From a checkpoint of a small transformer trained on Wikipedia.
Architecture: no biases in attention or MLP, untied embeddings.
Each number is 128 + 32 x the weight over its row's rms, rounded and kept within 0 to 255. Layers, rows and columns count from 0. The size above them is the row's rms in percent of the matrix's.

# layer 6 attention query, 320x160, rms 0.143, rows 0-3, columns 0-159
size [ 64  71  85  65]
[[107 145 106 128 120  81 159 118 167 103 123 192 148  73 176 118 202 114  60 152 103 162 148 130 113 107  88 129 138 118 123 116 107 100 112 108 103  92 168 124 112 137 167 143 143 130 135 115  99  96  64 118 168  98 119  97 171  68 169 109 161 140 158 109 125 149 110 117  99 124 135 150 134 117 213  89 147 144 163 107  97 157 141  96 133 165  97 134 163 100 159 153  47  73 134 123 112 138 163 176 155 184 128 162 172 103  89  57 130 175 140 137  91 185 120 162 123 131  97 148  90 159  95 156 121  71 164 168 129  77 176 136  92 126 150 144 167 108  72 125 189 177 150 111 115 171 162  53 118 138 160 170 148 146 108 127 127 135 123  83]
 [107 102 114 139 138 135 107  88 176 129  84 158 102 136 127 154 105  99 110  61 155 112 125  90 106 150 131  77 171 100 117 191 199  83 121 185 125 127 123 145 172 180 153  95 152 133 144  99 144 182 124 123 171 131 166 128 112 177 114 115  94  56 121 201 160 145 125  68 176 131 108  80  91 110 148  92 152 101 192 168 144 142 199 124 143  75 156 111  78 147 127 126 152 147 146 139 156 130 126 144 130 101 175 136 113 161 127 107  91 118 156 115 139 150 122 178 133 126  63 109 136 179  75 101 110 128 182 107 127 161  45 136 108 176 140 107 140 117 142 168 114 112 144 108  90 198 165 152 182 131 159 165  99 139  97  95 171 107  96 125]
 [117  77 132 115  65 121 165  60 144 131 113 149 116 152 153 159 163  97 117 139 166 163 158 138 125  77 122 192 149  97 155 166 100 133 141 106 145 115 137  97 170 140 175 144 116 158 108 157 112 122  75 173 129  84 127 139 185 159 146 166 101  92 131 124  92 116  99 139 141 152 137 150  97 126 191 102  86  90 115 157  88 153 158 126 112 153 138  73 101 125 134 183 118 130 118 124 117 135 192 214 176 104  94 128 134 120  90  65 149 170 153  93 150 173 162  96 164 193  74 141 164 189  97 172 117 113 133 128 130 146 161 132 164 124  94 159  79  72  90 117 153  53 124 144 109 102 131 165  90 200 112 140 139 134 163  68 121 153 150 102]
 [133 118  90 105 149 169 138 144 136 148 182 122 147 146  39 104 108 149 139 115 159 117  68 172 185 143 127 124  99 103  76 103 108 130 153  88 143 107 111  63 119  40 104 101 147  80 148 113 135  87 203 167  95 175 126 109 160 169 212 147 128 163 162 106 177  44 135 107 114 149 168 113 127 177 134 127  77  99 140 153 136 121 159 146 125  77 116 126 137 150 154 150 122  89 119 121 110 164 113 109  97 148 124  86 119 118 151  83 154 125 150  78 165 155  95 133  84 142 133 134  70 122 126 128 169 145 125 130 153 144 161 105 111 179 124 194  84 141 120 102  53  94 153 164 169 111 164 154 176  90 125 117 177  94 155 160 138 125 112 155]]
# layer 6 attention key, 320x160, rms 0.142, rows 0-3, columns 0-159
size [ 73  67  75  71]
[[117 118  70 149 107 123 118 114 121  55 122 110 130 103 140 200 145 137 162  54 133 166 124  99 102 117 114 120 158  90 188 112 214 106 145 149 177 122 127 117 133 115 165  99 124 123 102  98  63 130 128 116 172 143 149 167 145  89 143  89 120 149  24 117 106 168 134 169 105 116 130 189 176  80 106 156 123 113 110 125  82 136 130 177 165 167  81 173 147 117 152 104 136 102  70 192 129 106 159 122 141 110 153  74 109 132 125 102 164 156 111 130 154 110 116 103 145 120  55 136 119 146  58 147  95  98 146 113 139  88 160 110 111 133 122  90 155 155 141 111 172 181 139 154 169 177 121  98 110 123 143 118 183 150 145  67  98 180 101  92]
 [ 83 182 115 107 140  75  87 161 183 138 153 124 152  95 168 133  93 117 173 177 147 131 179 135 169 172  95 121  91 200 136 122 139  91  92 118 151  97 171 133  99 200  96 174 170  91 155 175 161  97 175 174 122 143 132 165 156 119 144 108 168 145 130 130 105 102 105 191  91 160 126  81 109 111 123 174 137 151 121 119 116  92 127 145 118 119 123 132 163 132  83 143 118 213 113  92 123 131 137 148  51 152 108 122 103 104 121 157 152 181 125 100  80 123  78 114 124 133 115 142 155 152 197 128  81 179 128 100 105 131 125  97 152 121 138 134 138 120 109 130 118 157 100 148 114  46 109  49 205 100 170 110 130 152 103 180 155 127 146 157]
 [122 119  90 136 135 180 110 141 151 115  99 172  84 127 118 133 183 108 147  46 109  73 179  87 126 158 120 116  67  99 174 126  73 144 153  92 144 125 150 152 180 105 125  55  89 132 185 147  87 128 111 146 141 144 150 127 133 131 110  98 186 132 128 101  87  98 111 124 119  99 148 137 153 146 126 133 109 121  42 145 130  96 149  79 134  51 114 122 138 138 116  96 158 152  50 159 158 149  74 161 101 126 181 125  76 104 123 105 161 183 148 109 153 130 157 101  25 168  94 103  97 140 123  99 109 150 142 117 124 113 164  94  83 216 132 169 164  99 107 118 153 124 175 107 121 124 159 101  93 122 114 155 111 154 112 129 133 117  75 120]
 [118 124 154 144  85 101 132 102 105 148 166 140  73 179 175 149 138  79  77 140 115 144 129 122 128 141 136 133 148  88  89  80  80  86 125  74 103 145 118  97 136  83 140 126 131 149  81 123  67  91 127 151 164 115 131 131 126 180 144  77 130 162 168 128 114 111 133 132 159 125 176 229  53 123 187 152 127 152 102 129  75  67 115  56  51 133 160 148 103  57 132 129 135 138 149 136 160 102 125 126 117  93 123 122 109 134 125 113 102 129 124 139  92 110  96 103 156 113 100 164 165 176  86  64 146 126 131 118 151 158 121 125 116 118 124 156  61 144 208 111 125  70 139 124 123  93 132 181  68 161  74 132  81 153  81  92 140 113 126 149]]